From a checkpoint of a small transformer trained on Wikipedia: learned and rotary positions.
Each number is 128 + 32 x the weight over its row's rms, rounded and kept within 0 to 255. Layers, rows and columns count from 0. Numbers have three digits each. The size before them is the row's rms in percent of the matrix's.

# up: layer 5 MLP up, 1024x384, rms 0.0331, rows 35-120, columns 96-143
# down: layer 5 MLP down (transposed), 1024x384, rms 0.0265, rows 35-120, columns 96-143
# gate: layer 5 MLP gate, 1024x384, rms 0.0361, rows 36-120, columns 96-143
up35 103:133111098128095128127085153116126083103172188061119099111073094150154130105119190145183163131062122044089158089171111172186118184124154165084129
down35 103:109123112157127079135090089125117191139099103172139133140101133126147204109082162112138117062178079067156118120096167159136131127121135104099057
gate36 099:196128109097099164145159125105102093122126146134128135158082117150192126154152117119107147081167143093131162185077066109122102124133150099165123
up36 098:166109138155125126057182149140230123056205139208116194142147156134129096113137152116147155085176189103127141166144108086165159114158150182103117
down36 100:129135134152138146143121193126075182170101101137135072084122100132106128169060099123135137141142119148084140115151128148096077104170135104169128
gate37 096:145069167117128108096123043137118105100144124167133127106184097144091093104124070156162046142165130113087160137126124079148102175139122117128125
up37 103:079054106174123150110086089111117136101081084163137172128153095155132120165090083173150137073130166077119102173091108126126149093120121169128161
down37 104:159164135187114110123154201122096094121199093164114195112142107106188094123169152142103138127171084182133136131100179085125161089179119131136156
gate38 102:168133087090108084138110199167090109110143100099121107117086095191104163108168154165130099048125154118080092174103091125147122158161113072167124
up38 101:155169128117133103118119093192059121117086070094136081181110212148074183190116132141100188097144143145128130188130151145166139167125086104139091
down38 099:085137119098147147124057111165116127147164162148128058105132150207144191177111073125124101098101108083151137095092118157132127199166103133100121
gate39 096:140100151093070107132129155072110067150125177168072134142109102116173116159132087060158132104083163150158075173123032160114113097162116092157072
up39 101:147080173177105165133151110150116066138099142173119120127104074149142152161154126139116103125133131148156089120132094073125111157189107159149146
down39 098:216114128102156083086167086148156146175104156147114105112096108115146142177066117116166108127169186112112151141121132162149094124116134168137108
gate40 093:052101167080101134093157195148153137060145122107051186141201165113110164160122100184162151129152136114084114167143155080165138112106068102126049
up40 100:130142178091085094111152129176118123104119132165111024165166153116168111136135152113153119110111183154092129125104182140173138120090107114105141
down40 101:102156153130098068152079133132141082096084216120120127122123134167094148157118180098141157090192142103108160120111136176094111157161135097090127
gate41 106:119120199109128086149079144123117083140088098133054123101104085137131117122164146125122100146128107131167097177150109094155119199121141108077127
up41 100:114082084167196159106129081105138146169121066176170094135145103116115116088124149136148099113150194093114132151160170106095117131129128110114078
down41 095:132122147083154067149123172093097127128132070099110123123104188088132122148134135125099112132139108141104170104152121124140191142151134123112104
gate42 100:190124162138089137124141117141078092131161130092089129063135138166085148170119191121164074123111091180148079132177102131171113092109137115146154
up42 103:128117127135173126100160083080158171136134134112128146139169159105118114129092133068032175186125110080139138108161103147076139112119160131163089
down42 103:151100109159113146105151149163139176114162191110140144127100111151132148111144102110075135149078116146121119157155149138126092113120159103115174
gate43 101:181120140151143065140144121087130091058121070130141169104116109132151130089122159113157163089099126174100081149160086105091108147180133127125113
up43 091:098151098172116082110084143155090166059177085121155188112096121130188117161084210106131153124131152169139164066128109060058080141095080083119143
down43 099:080143079157133104135162067119115102176133115113112145124154121107181090128090127133130141125136135149103155078071134091062039131145084133175128
gate44 094:157142095093112080104110152129098136085166132118176150097112061084133214154167145180175144113132145108112109120078113083144113162121151120093161
up44 098:105150193169165098139146129081156137130109162143107132070119134102103155125138110129131150119096172143148123139144166138140136142255147128125120
down44 095:129113120149107170058097094102129081127188140160116153120150108149130255106089105117131097132190135157087110145102113114089100139122113149175102
gate45 094:170157152083126163148136083140123084105115138102129150137144107094154121125172106158060136079139104158112098143113168106114145117107159167140125
up45 096:145129085151108156148107128119124146129083081097093072137129116109140070133058133071105084131158153076186129129172169157164111126180147090138113
down45 097:101100145144168129127121125119135109113161149183130135111191137138102185167145134183115171115118111145125112134095036150096088179168120160141127
gate46 097:124148165127095110086057090186140120169136094127151096069097134108050121121150136153091123130145194155153144102092126068130139162132114110089106
up46 101:073076092112123152105114090125128144190148134101117083091095110143088096132151163111111128096182139166161133119158098130132107104114074149120038
down46 102:153119105124111153141107156104149114084122196154043116189190111111129184095081112093176123122190125191088087131091174144146143125087164108089119
gate47 096:105153116125098100138157139128118127137104131163095077139135168110147149168089118187147137101141140133119119162135115105115094129167087156080081
up47 103:122117129148081164125157150116074189113114144152143138073127152161122121129087112107156106142080136144118127104120111100170091123157158127125146
down47 103:149133114138145162145147107184154163141152137146083122068123096127110066092129133152199097150113112143149186159183188094112124146110111131120113
gate48 104:100148176104093135106175138115155059080183129066135121152091122080101165136155123154130117098175132099165143145115066132136096107167160132136138
up48 096:085132096104162067119137092149164168119109175134085126148128162144147113122109104118125125178139166098111147143079123120158136151106146120120160
down48 095:103125160108115153097135190118096160194164143131160162124160176113066164119162099115157149118137113104120109122156204120103088109089131163146155
gate49 098:171057139115175068154102110120091127121129089120095164120138132180068116112097142168149124126150088122060134098115175131159150134129139117178146
up49 094:149123185156189062154134098098107169146127090095084106110153154159089048125101146172161125101157077141140172136145170126104106085144085076122154
down49 099:090175195168151143182175136096149133057081166088105139080117133183178129151133118150127162092187124121088144090060110148053133116130087109106134
gate50 110:129100157126079156101181118144134083134090123187122103149181076115135115085088088092133150161131147169113148126128175132107110139166127210127119
up50 103:145122107102092160175105090155133054144133152133120156120122078180188187128189153138144187148088122123160134098170080196156131086081159099158180
down50 106:159082122050179118109106043093206130106133183121135134086122139225125144126050143153118097123141166149101121121131165180150088199131138101122103
gate51 105:167123148138120121037130077096131135105190099168184129075147147114119054157094162182162162154127147069135117116158089133170127118140101197131166
up51 101:100114141110122173083112069081094141160073094158123126093153117131078099139091125169189138183143138133171139165157094140128105137155128120145128
down51 100:129136158103188130134182161108132100163150162111090102201122142161138091093096121150130143126124054148152079101147126176129113176193118178154102
gate52 100:084152169074130188130090106110153142171088160127112105116124211119140136149139174054143056114104053163123123084100150160132157148122139088105162
up52 098:151078083117168140131137133127124071102074131089130090231142166197105106138133088074097136154135118080127169126126112176082186190166116115123094
down52 097:116162210126156114123103137046087098181143149072158183078130149142169100147103159115096177114148092190124096102124161091162146135093130142108111
gate53 097:133122186156141113122164143089046133131102130052187165156153136129188117142105161142207172125143151094142132141137113136142137168107093121120139
up53 098:149108109117101140122074121140064119147091150121091152124190089118109112145107208146173125134097138125179088151118134154083159110122104150103137
down53 098:161156099125169115123133117153091116187147162109154159110104098154236130119134174134182115108139214085156160163147139041140107114126088095086065
gate54 096:053107091130123100116138118134181127086148147141102137128124111049124205148053115162115169124132176191129155193093101168136165081149136157172071
up54 101:125175104176143086108141138127154123091166122116147103133126139142158180123137135131156127138132142115131113066162129178152040132164143102123012
down54 101:171129144102117172084097139184164159115142130164097112140133169144140111154110079148159066086122087159122156141131185156150093118180070177110130
gate55 105:174116143132104160065109105189111139077125120156145117162146085197148200122153150134125102081151068121116142151176118167119174137092155089083134
up55 104:137171183122107140117166118092102191135153114144092158120129083132125165147080055093121075112116147173193092095116147117137150112071105164118159
down55 099:093149093122142062094173150123105155118149156126119170128112172058088099103150194154115136159097164131077143109109080103076158137112159156181180
gate56 099:128113159110128101050199126081150180170117092099101130147093160157098111111099095091137182080123139136121103115193114100181126157118144117151149
up56 101:101134064128096128105143197170143167145136127125124132132138191123113166163131099108163109138138079167165171152143119150126099177077189076085109
down56 098:073152136079140146163155124105103152093070149147163144094106083112140098158154168143119114119111157119158148092211097121110150125131144105136144
gate57 098:160064122129144094125128071084129122099128126099098138095151123140057092112117172100118141093123139173080190149106034129099159110107121146142113
up57 096:046131137115092146142110132146134092131111156105148140120154087117106169076098109110126162123134154134182125132191166143141144105156174124169132
down57 095:119061082124116127172111075104116198107169079101121080153123167137117092113124108097107109138116094179122188129119081102093112117148125154086107
gate58 095:150152096104132151160135083142102190116115094086180072131140178105161140106149138152117237143120174120073087136162145141126132076175129139106123
up58 100:164141149134152174187154096115114166136117127151160139038079090094140160168113145118089119162136152115107144104140152138167123172099119100161106
down58 102:145169109153117096172184123144126098155163167173127136171152087117169120126123093119122137153146150120134046150105138115065101075112095153131124
gate59 103:130158144094124113156118182167122113131145140124120092112113135081141107088127152149138124156114147105088144101173122155090135162194156165143102
up59 096:149086140150096166113165120080101143082128090141109156119134124061151090138213130116135113159104134116142166104195144104116152162127181203160170
down59 095:170124156083168140116134082105096172038115105098106143135157105137142145104136121122109138150095115140159109130080089107091122115076128128109128
gate60 100:152156100062154121181153190093157063105092122147130166135112144144085106090097102153155164202167112120126135198169116123105168092159136093108148
up60 102:111147200131141180142115121187111176146107106144068152093155048133139167160140079157125149112093110136092188126141099127133091176119180154132154
down60 101:120080122114130169124105143136059160134111164142142096106113092109152150146159141115126136107093146153168128187190136140124120116138128145082131
gate61 108:123111111097130188137138135171105185088152156192122118127148150190148103147094115156177165166108062092137075225136094152152102130101088121098117
up61 105:092132177130108091115157088147174126133119092123120130164103119152168102102124091062119105104185110139122142168067132133122160140157176111214056
down61 106:169110199115121156127115086130096126092124144122161131117109144162174158124137165125086177055152090062096129123135106124088143170152142099133132
gate62 103:137115159084165140096177105077160088128121078162116158123076132157175120105136157134186140107137090141098162101107128110139058125173096137126105
up62 102:072086161130158182092103066127096131134129105122148192121124156095138094117109169136154134118125133123130139141094128105096175112134090166122159
down62 103:119109183160149145076126128102151130124105126114121128091086147116103124086101109165171161059133077096100116147159145124122129106166148070168121
gate63 098:152137153112063087147069115137123139138132130185094065134123127081045128152142150104071159089151184172120057186120100140141162154104209165177070
up63 095:138137092089197104140145138098144102122097145078112126127119169128134081100160173149171138126103187088118178146137166127153163133114161162145157
down63 098:173125085153146116106155152115141077106150158121121147099156165086156129149161141120142086100119105095110124127137145142134194151158066142132142
gate64 099:155077113119086104093147179145157125147127136183127101150182107091164150154087173145135141113160134064121082146107082165147140180102138144185092
up64 099:144156095162102138113137141153137113156121153156085090143093108098121091184074104067091119115073081152117129102209124131131068126129110129130122
down64 100:088126140136179156122083090100103181128187167118096084100181105124106135148081158190124081130142116168124126151126098102161109163160081145196117
gate65 101:128128213110060086061095114141136095079056154172140121139112137123095113162129165091129087129143139140132086116104125143094145094128109127128178
up65 104:123194119167150120066158096149083141110084106154065112160165134187143132157110101106125075084096149179116116106081096101129193149161097120148072
down65 097:144213161169110151120153122135149108155124148150116115142144176155119090118151096164081165103069091175163152135105092175104147171120084183156063
gate66 101:169158185153162101094166104176134084094080131178145126111195109085120141078148140178151131138096141132107126121136083109111122160099091141140117
up66 102:145129133158148119172178130145084109099150126146117040115180070120172142145108131173120137141102058184152132141123152153123136161059098126086139
down66 102:165122135108145113128138147189059117125159181077164072174126061107155166119140114133140099066196139133169111163158108126100086091083126143162106
gate67 100:185103134178073135110141112087150146186111093128116131162097141144073093121142069046127129130149158167133088116100145184141115130081155115039124
up67 100:113101142106115178122141097129115151135203146123073193069104148097121144117074151188099054109154133148118113143121139084108094128123145155110128
down67 099:133121113144140124204092103135118171158158109117110096058119167051185100151125186105116100124107111154073096139103144158123122100132102151083159
gate68 105:118191103111127120091156065094074174098138126125090151141149136160068140093111113205154087140091104147127111130081070078086120167096087139097144
up68 099:129141128116134100095115077163139141092159214143128093213130156076127120113143144159139165096119086150144140105151060123124101129126175069124187
down68 095:112102115123127072132142152100156117178094107168145110125117099063125051132159188105102117174109138070110104117139105122117096166140168099234090
gate69 102:188124153135159176061136113105066119081108165148122125110114099114154179164179145119129129134146073128143073107184142112095159186165164140174158
up69 096:144148176156168139116109169031099129175125109042142140149109064108109149094161141146135083143172177163147104054084143128124098116123119117071162
down69 099:100164130137137144155181131166156142111161110102148111114149151155159141178131119126127143088161209108071204108148103127133091144117162127163057
gate70 098:148092128065107178147141164136155113070121114174118111153149185105143122104097145112174110175066118115085106147139059086151145116133141083142135
up70 102:164108132146086049077107112142163096195203095133117173105115124128120187136142154105131167084130125104153127119106087102105123147130159143125156
down70 099:149095134119158087141091164157109148121157079122100122057110124147059167128119114181138086091140094100106113139096190157146131088175154129140164
gate71 106:135067134112137108089109163116124143084180089137185120164154060127102141088096154151196079149152152152119118150158145175136164169107170112148114
up71 101:136143181122158090101132090170135073103127193144124126125119144121106086130125153145112104119146143147175189165112159149156176049151169133085152
down71 102:129136146141051185189127135164095144094140063135136124167171165138118123138130194164119176154099104120178081084159130108122135126124092140178096
gate72 093:103111105094109116110096138125111083183089123186138135130096141142062150078159133102151102127161189136134149139141131145187138168116110154103130
up72 098:137114089094091092134090106110135063102096075127108113130112150122117099097059190110104135157093167150160115103208162086191092118084163081118193
down72 100:082095127085146131146131091188114103149146096140107085151142139143122156135135179123182171108105182084127142099139099129167120141171175125087162
gate73 097:148098077127078147134128124127158110114125104191042107141149108091171134089063150104159052145146150134092071116137075146183202103108088120122155
up73 101:158130139146133153151090091156130104181131137150076129110156129173154143106097129177125109110119165126098154128151132107117076075163143151162155
down73 100:109107109078148093114077166148140105143128120122110190140212119150141159078142133172186144132102183168084103152107105148121096130148120117172104
gate74 093:178087157150107093124078114139149115118165177145078147195132132141078132137168161128104111128108161110102143160143080188158065127115136086120124
up74 095:188153086149110111107135121172164161093088176141166107163144134099104114124096194094123135126113172114133143091113146157170131064132176166081080
down74 093:128142137201182165076109096125096136093144111097142127174127121150156167101096124141117104167171196111088179127100115119121084093124139125132148
gate75 097:142193139096172116093125110108140149079196198147113109089168147098168186114085086098107096114064106123103200121111101095103149147171115115077188
up75 100:125097161132156145126121105092164102154096106133140139141124139156105135123080179169150154116137125076092117142152138103147148130126168130160112
down75 100:118103155118108130139151135142054102138130109114138150186158113111125152123040110139106098174112109093145106133120128132078156137100184142134136
gate76 098:131162114139111160161138157102111121146086121115159120089067142157102159109098147143078112088179108153112141104133161156190109171092155073072090
up76 099:174070102107127114188108137150137116107150131124064096114107131183120074091111115131164125125150139106129158147178154152104150084119138137165115
down76 098:055097208070062129127110108149176075090158100138149187177161030140147134137186118112151187163131165175121102122182117052110146119081166126140194
gate77 095:155082091159161128107164138154131141134180102134110125140104099150108195107119118202157106114118112113131102171161110157143152140128097099243154
up77 097:113076165159095116164083123136169105156095127111163120071066116104166144078108143128118077118107091089130180073106163091158163084205138144105150
down77 096:131144070095151153083191112119132103115184179044084102106155166109118127140124108093091130160138103128123059071160127151075134106133133090088091
gate78 106:170158211055164143206132118156164128098168112130119188091139077116078188056111125138131125150101117145129164133077118135137138127100134181111135
up78 103:145117166157098147170095083110115116147026133133107146125167196152089130148160131179158136196070071101122139154130135149118143123122106143165167
down78 104:111116139126111161151167131152122155116112130167180105139109089158065115127132105090121089147134138126110112153108137154128136175150171076059112
gate79 097:172156172130076130146130117104112137162139143165156131153128116053078169114106151127148087159129096152088100181109147150148104110156171158140140
up79 103:152134138163137098059096137133116094129171125170156148127155104131096175153110149136101074123054108118157193110103141106180124122134214110097133
down79 102:123104112095066169154124145217137133110161149083130126114136093137124119125088138139155112145115138093177108124076124126144102185160216106108118
gate80 101:154115144153097098099144112126195143150129112133146057119176160092179175141109112106139100134132129113073080132144152137068129133166151146125137
up80 097:062157117143115159143115127058125174134145153171187085101065122114124168087125145188130091136101125099136047157180138103123139105149110143116174
down80 098:107092162151152156105145191107131091168127195106127147148132121084115107123130115102134145060129076108082108114112135144078117182129104119092125
gate81 102:099133091130092106110153172131139100079117105237128057087204154105123172140140203089153149140160092082172071123135121087167147185190150110117083
up81 102:100127099188175113160124186077173147076089126209100104114099092181172136130116153140113138134129071117149108086156119077132145144202171096117085
down81 098:111058117104163152114167108103150155134110110140155112183118068146181132110127121134125156156148108193149155089094113139064127107117163097127127
gate82 101:123113139158110118123140103097145076169145109165115150163169120070158167103142145122086064178142117155040184122093071169105077176088142140129113
up82 104:140164096137160194114123103114143137191108129107107139134085177120155150136075056104130137102135114159119191151150130160112115147118176188160087
down82 100:131148128096143112109081090164114162095121122078162135123137177083171142142123109151156159136166105162129147135075111097121147148091145128103099
gate83 097:069094081120118149113078107080117110095119066151125190132124138150153177122145132145178140133164100156117153132175090129145109192093163127137135
up83 098:110187148096163091128122116120090104097107152094144158130136149142102128161107111175153104079149177144159084125134100124113120117170126115160132
down83 098:083155135191155123129102138132158064053129144118115139135159122173085135121127131097124079149111125123130139056119129111107143133190142067108167
gate84 095:100136128168150127071173098179081162107102105176148172121140114110110160087098126125171139092118123077173149160112100153121098161152111122141179
up84 098:136193084121114082215148174123095112119144136124177181114155064188142126120109078148160115163191118116135109177132152131156135132168165181138093
down84 098:140168129128170089131132166103090141163128115090113184168095076111134134146126091131124155153154147140085169163129148131163086123123155167142119
gate85 101:082151159081147131130132092176142178100182127143148188090129113109099129079104086105152173113132134189101122135074103129082201185149093111109109
up85 103:171062149083128125180134098156119114138038129117092103142105112199120068161101130160148133139149143166185128138117145191150120128126104181089158
down85 106:135134177112098060203177149160153150123111187167136112130163105137161114122087076142098080105139103106133132148129167109173098116183123076096118
gate86 100:159090142152085145108200093124151147067115121107130113122167108152104113148145066065111115100080142144139049148100173114155191057087100083118128
up86 104:117133139100133184091084113148130095053114176167121083140130156121111086085177115108109068137108114125151119099139187096177151127133154109113109
down86 102:088146165135116124133157113107144131119129140181120123086103156122139206081166121134118120112108171142065161158087112144119183093077137162178151
gate87 103:208139136069115084133103138147139117120152132103039103103105169124123104138105160083157096117087139142122137186092117120161081118166122112158108
up87 103:095147105142102092174250148078137144092141153137099108113094112083126149141096093100142134116115140158141130102112073071133132194120164163071145
down87 102:115067101098046135098081175170115118071110076145123037108149126092153063122168141150119068143147134193125116148121087088158177203150088083081116
gate88 091:122177121118128136074141149131095074124159153145132123093120134103089161113122102133117083148103142125059076146166136151103177126104104129152072
up88 096:131080111157136145125123184070105139217143140134123148099140089160168117120103166131161161068123143153122218159133122136085093204159143177129150
down88 096:128047201106146109124087117125141121104100101076083138124172133167101075119118127126138055147154113155082146210137113115145089110134097107091101
gate89 102:153137109122136087132109143112150107067157075148191162069104115140138108119099159113120166122105147148090114151111174136109123123168127134129111
up89 103:091090146094165113188102102112108076101140113106141079123156093108093082110117104144128113164069131094118107116097106124066156126135122114098110
down89 105:149085150156166150139135136105187119152171146146131117110140149154137107126197223184128133113125114169095115117173136131106138146095146141079059
gate90 097:092070144114126118148140108161098156099116116120059157112255191106156196095143116155199148146087163113149133104093133121147086123143091155140116
up90 099:127066110096128087072137143148123092151088092167118103104121107142155152159127131177169137112120037187162092109053159112098167078146156133154149
down90 099:146100124088120171140120071111132146128158121038135141138108192137110100099140104084124118180156138192124124116127084205171107069089143128115104
gate91 098:103184123091171111126099130113136139134136153139045159165124172129085145129161097169077157139120098110151127220138100143090177123135164122116125
up91 099:128134112174121102106129116144153124138073217095154124173141163196125119102139175135128084121144169096073145122063123066080078163214149154102117
down91 099:131138084185124138164094110198090147108156181078131172104111099124141148178157104094090100106119117216115107091077177145107207096146097181156135
gate92 097:090173161101096107083154160160084146143172082107106154139119103126103150095112173117135154122165162129096114183098123112095158155065094171123174
up92 101:171108140139121127148104169110148169230115134153119170120147094130139149094163070099156139158099134118174133112082111096131198139096155151086157
down92 098:124128140130135117074139056146108147126189095147069116133082111149109135125134160128147149158082117099143097133121129154117097108135178147147153
gate93 103:164187094122084096116162199184104171082112086119089093163130153123110091135115116107187131096049157127107094116118093165200119087136124134122117
up93 101:135146147163085076103122126084090188153143079160147077140133185170163056141129057102097100175096081095155135087169091182131098025151107099096148
down93 098:136114120162094056113070076120170122114156167064136143095133188227181131102096142086152117110089131193145129077129154164116134183163124117146116
gate94 107:194113135140043133098174155151088131135157140178155092124122163082115163162125134129122158144183127129135096173094055082113124175134108134176118
up94 104:138130136118140124104108092129151096067140179178100139129167105182125112137092144131155141118100105135107151042155098090145167132122173098157146
down94 107:143147090224122151068146121088140140137101139118137126116128096120116170119135181161130093117047145129146139126080142091226112111102176149209108
gate95 099:179200198085134137129187183089150138116198151121135119069141073118113193099154131125126119153134141143142156136073072156220147169136189117066148
up95 102:123146118111106153099147108139124115114111127145113153126114133076097139138115182170116136156105158087090102120158135095083095095091076079101061
down95 098:167142105171045113081161103163106123107054179161123157096071214082155089134110087141158144121071051138094112153133142075086132130119134137144085
gate96 103:157131116136075098135115079155141157110124102197124087106067147149137118078151126109173097121133093136124069122136075118112126107099146125147136
up96 101:149136118114140110117136172145123122157103174176150142157129188097136090182135141137116146140119154167141097095108096078107121068179119172149119
down96 100:103123078079141124156161128102100147153157105144115126175159195148097115131143134129118121084094074124134162114132153081116121079094172122148101
gate97 095:147138164065120170150175173092134112101081074129122199157113119126153175124140176147113174133145104107106170095045124119166097128125107132177110
up97 100:086114214144125105076145104100165173075092174144072077160105127109181111132084108110155154130126086189134127081178127114132173109125142112117126
down97 100:106121117094114177142125067100075088164102148057115142147145084194155177101128122115153112149091131119127100127090094119172145099163108165118127
gate98 102:195137140084142169107116076137124144137050114161146077131074162143067092149091144138077100176163144146117147131140162114158193132068131153180109
up98 098:101153138067084093114107174123139129144145161121096150138146176095168093179154095148138066126115099093148117170093109107137132126135154100109142
down98 099:157029121099149147083109109175099119095050154128089113143205150087112077120110089162127140098149127168149148106143037084084116099082146156092118
gate99 100:208167113131114150121089158113151121123113169145154042058143161073125084147117149142112138157075157104090160142125118141129120115075116075140167
up99 098:109160118126155191098150193168174145159126166126151151092106099108120156090099181145156122164127106132094095067090127201152107147132155093170153
down99 095:115140153144111078100090125168154104142148114131106113156103083128071144130123076139106086126151143160079177107127087168124122141124163149177107
gate100 104:149090170135115144168133121081199144146094052133089076101143128135114090144110179088162084147137123097122095146101150178192216182168151176128074
up100 104:134144132122146152142154147083139155098061098161169137155107198119109073188178133106158136162115108151113156123153190156154138085100137153126033
down100 102:125130137142156110125134068156095116103148083140167158075156178123153167128120113149073172134142130112087169112152144168137159133155158101144126
gate101 099:158195157036099166097113097151131106143148149096131165136129143138108138090106119114158077106114131131106092141128112126157142140148145138137156
up101 101:121101110148101097133117139167147134136137136146175106127180115138105197101161153137118159136139096096130111132160140087124126151124155159130134
down101 101:187144117118112126138124174154219174153115117155130082088130104114139107104174145172137119183127138064116079112134158137136192144123181133098102
gate102 107:180145126102089108077162071098183064164161174162100068113089081113131146107160105128134134127132165135165143182087104034121102171146178113095119
up102 102:114080146129080145157187134080080076127116169145149131141131114115166163127158097195104111115092159124110120083143118128144152150141161120150121
down102 104:095161160154152131131128104144141112134078141106129109124150140101122160053107174178154101133069100122158082149149105204171177136101147118116167
gate103 102:155147154065122120060131091168157192172095157167033168103095140136099091109116114182107097162153101139077133145129116066129137115122161119134102
up103 100:085130126155090085146132096192123046164097133166125136156107173155130078074145166186155094098129159126156105085134113096144117083163084117159096
down103 100:130082185109161192152148194124198136103139106167115134105126117217176085093155118099095167108117106133107106110118090167093093147112100140097095
gate104 102:101142098115121103141085122153125123129143078158138070080160079128189190072157103170171123093118162090115129082152184077152159136200086123113134
up104 101:164122165143147124119076126190127077126093152096175119080152101076150093180181153162123078186126101124140180104148187135169155123173142177195164
down104 097:114162151116184110146096119155156132134107050154109091126076072084129121184129195099146135130108124117101053124104110070173156108137155161114160
gate105 098:098134128141077168093177091105173167141176125164112160130170088166070126099106079103119135123153128138133111119112189121113086088068160148159182
up105 100:076151165059140112135104138159036093149094169132107104114069147136093176137088103062116140130078131114152140150121140141135088141123141111092078
down105 100:108123084092077125119142143089122128128085152080153138170147096101142101082163062099138149073108118090173109104139141098149123113072173094115146
gate106 104:133111124154119099127158178105121129137167163125136150128108035161142116067165124157160092149158060112143114181094085136111195157099163118128079
up106 101:119119183076123168082112090138132175095147132114107191072137098090132136089124077174123144126156103150120139153100156165098095125121127116116100
down106 097:131098111108144135150109118099125137176157162111118135121142119162080136136135017134131116131108071120150131156143122124167159124116125137153099
gate107 108:129129163112169186114153125142151163152204049115108105070136076126147204106084153164118156144143057129136126167083145176135143129118113152227140
up107 101:109183160151153101163137060219088175124144082157067113152149144124101121136126061178134063116108091078128123084143184179116127102171097121082131
down107 103:131111140142105187128169072086097094094171144139096114085138130132091145139119141086087183148135143109149103105102110051115138150173100078105167
gate108 094:150119158166129139176084140129137063139138094123100125116107126151097188121163180109145127132086163107131161096189114100168147159145199081135079
up108 099:107134171118123129134158106171139137140160156158120124118098103148119083138126128129113091119158133157063103154133126179139054087111128112183084
down108 101:141076165147164125088112108219135094164155158080076095104120161116122140112081161108155101080111134086118127153162151144095082123161081137082165
gate109 097:157097136104129104113153131080091093076067094177126095086140186206101098075137099125120098088055141099143165188177165117165201121144169149145133
up109 096:150167117107164137118134104150131134138101169151123114136144141132087153184147086105150096187143128115118147157168144105109155100095135126132177
down109 099:137164146125181162163108129066146165101101149202082151042130129111064149162144156109129122121138123081106134114136144098180184139146171137194165
gate110 100:077109107144117114093169131165140114111139114154077093171142153101122200122122136142153146114142095111120154194181028137136087101222183136103069
up110 103:145202075136156133112153155126095138140132130171125139112118126149083124129117125091157085137181159162172136125149087123178106174112151144126051
down110 100:164157178120109081147117112125075135143136091087134152124142163133128083122169145142153103119146157084119190078153079142106059102105067136124128
gate111 101:111128086125081076134157108148094156117101137133119102158176126096149100117130151057122156090127167134111146141096152142190164120135082151124041
up111 100:116146180147126188130163173168127110139091117137145119128192164105175145149118202110138141098184140110106157116159118151050128112117176111184099
down111 098:149149118131152172177127132086129121164077181102139070134167129167159106105087152162096125155136213171113102130162080162117131137094104105107129
gate112 099:118163151122089152123135132185156162118136078141121075096190126082193156151094139074130136130129097103173186091121161088143150123134177126129093
up112 103:187155147069147146142104158173148152070082097127112151169120163143158123139111087078128165167139127168158149091089132101120092095190165063048129
down112 105:113156118100132169147113131169100168175156195121114138149148120119187129104116088110072077125134135105209147131151150148149086184211094075135146
gate113 099:125119208100177065108168132136183095129149128120061194082151129158139178113153135121196112180190060163137123146083153094111176138153157093090105
up113 102:194110088088123196071168107153090101170072083121124122099126115105102182188073119184119122119145106136166115061103128155166124133126126149127165
down113 104:139115131112080160142151098087126157183138104110142105156103101081087129121117096142148134127125098151153083132147142121083132208211077083120131
gate114 099:182100136150116162133197137142098077111075086144109099077101156069146108098089120165058154100119150131159139160130136142152147137079162100172126
up114 098:129115114163145174109159101153127137179153105149114134174135169146140109192146053136132107153098118138120101144174153175120137060055149153116105
down114 099:128155096125059141143125109096154070129098181114106127115150105103148093082166052177079129150080180122121186159141083131062138161120066120159126
gate115 096:113085118120126129137124172134105112104121183134152146130127113104080111098121127098125113119112167137086180099100123146146134096120164120127174
up115 099:110166160132162142122178150077111192103074097172099169109167155100124108066075081154096109197207094092154127137185141102123092121122111172129100
down115 098:169191099118175112071134173114115145128080148137107131128137156141118140150126124110102114119159103100094105116099076127136161153162091093165163
gate116 107:119164138110194143121139108140233165122124157165123123055113098089114150136140121104165133130105100141091111125116110171142170129135134105134141
up116 102:118144181138141123164122144111177118188167094087100118143163081144086114168135149100109146159132130183104149148156103122168089144146123161129112
down116 102:183125135129083133106108181120075113138097149182149106117170133152106154176144135174184167158109124113085067080102145121128120094122156131134138
gate117 101:157068146111140205128093100080100147142134085137143139106118121132132096109123091110150107136117101102130095113103050146131170165094097202168090
up117 100:138154115142157140158109138158197106053123165174190113165099099095064100125147110178158127159132138133065178129115090156124074089095146161096132
down117 098:169122135082168120142146050121097119143142115178161131137101109070166142111142148116145127126090071165134129153158112144080140105142118091108088
gate118 095:087140115125088121155173167127163092116187129154083111123162095055121127088083187160125141055121204073147105130099099124161096092180104121166118
up118 103:169191151145125140110158210180122133078148101094034073138124136107088081123113112111185138193103135142073116143170115183142129158107077093099135
down118 104:161163116112158099123071106111106116125095150108106114112140161152159118134159153115127099133147088194087081093151116101090086142123143159084131
gate119 101:074139106150090059084086154112141115083146157194168110109167129097085161065113126142074095167106123098106132142115066113143088112056160130151147
up119 105:185162142075087169154160179144219123159149096087140165136013110129140186122122135108087101196175148103158127126127073085180156167145106157189089
down119 102:134164135143071145169131128184121184114068121133142101120094142111178194075148147125042065094139087102060170138098091096139100156118099151156140
gate120 103:107129191090109146119111188101118129103130140141112185101169103098128118123138119155097135137108106160098068109122085088174136162096104089147125
up120 100:155158110153097163085151113121145142148129154190172136141174137090140139088146090126149150154130131120112098138165089089201115125059101121176084
down120 097:164147101112100141154094087117096134120103194135159116115179112122135140095074136135125172136130189105138116134132122172147134099117094181169109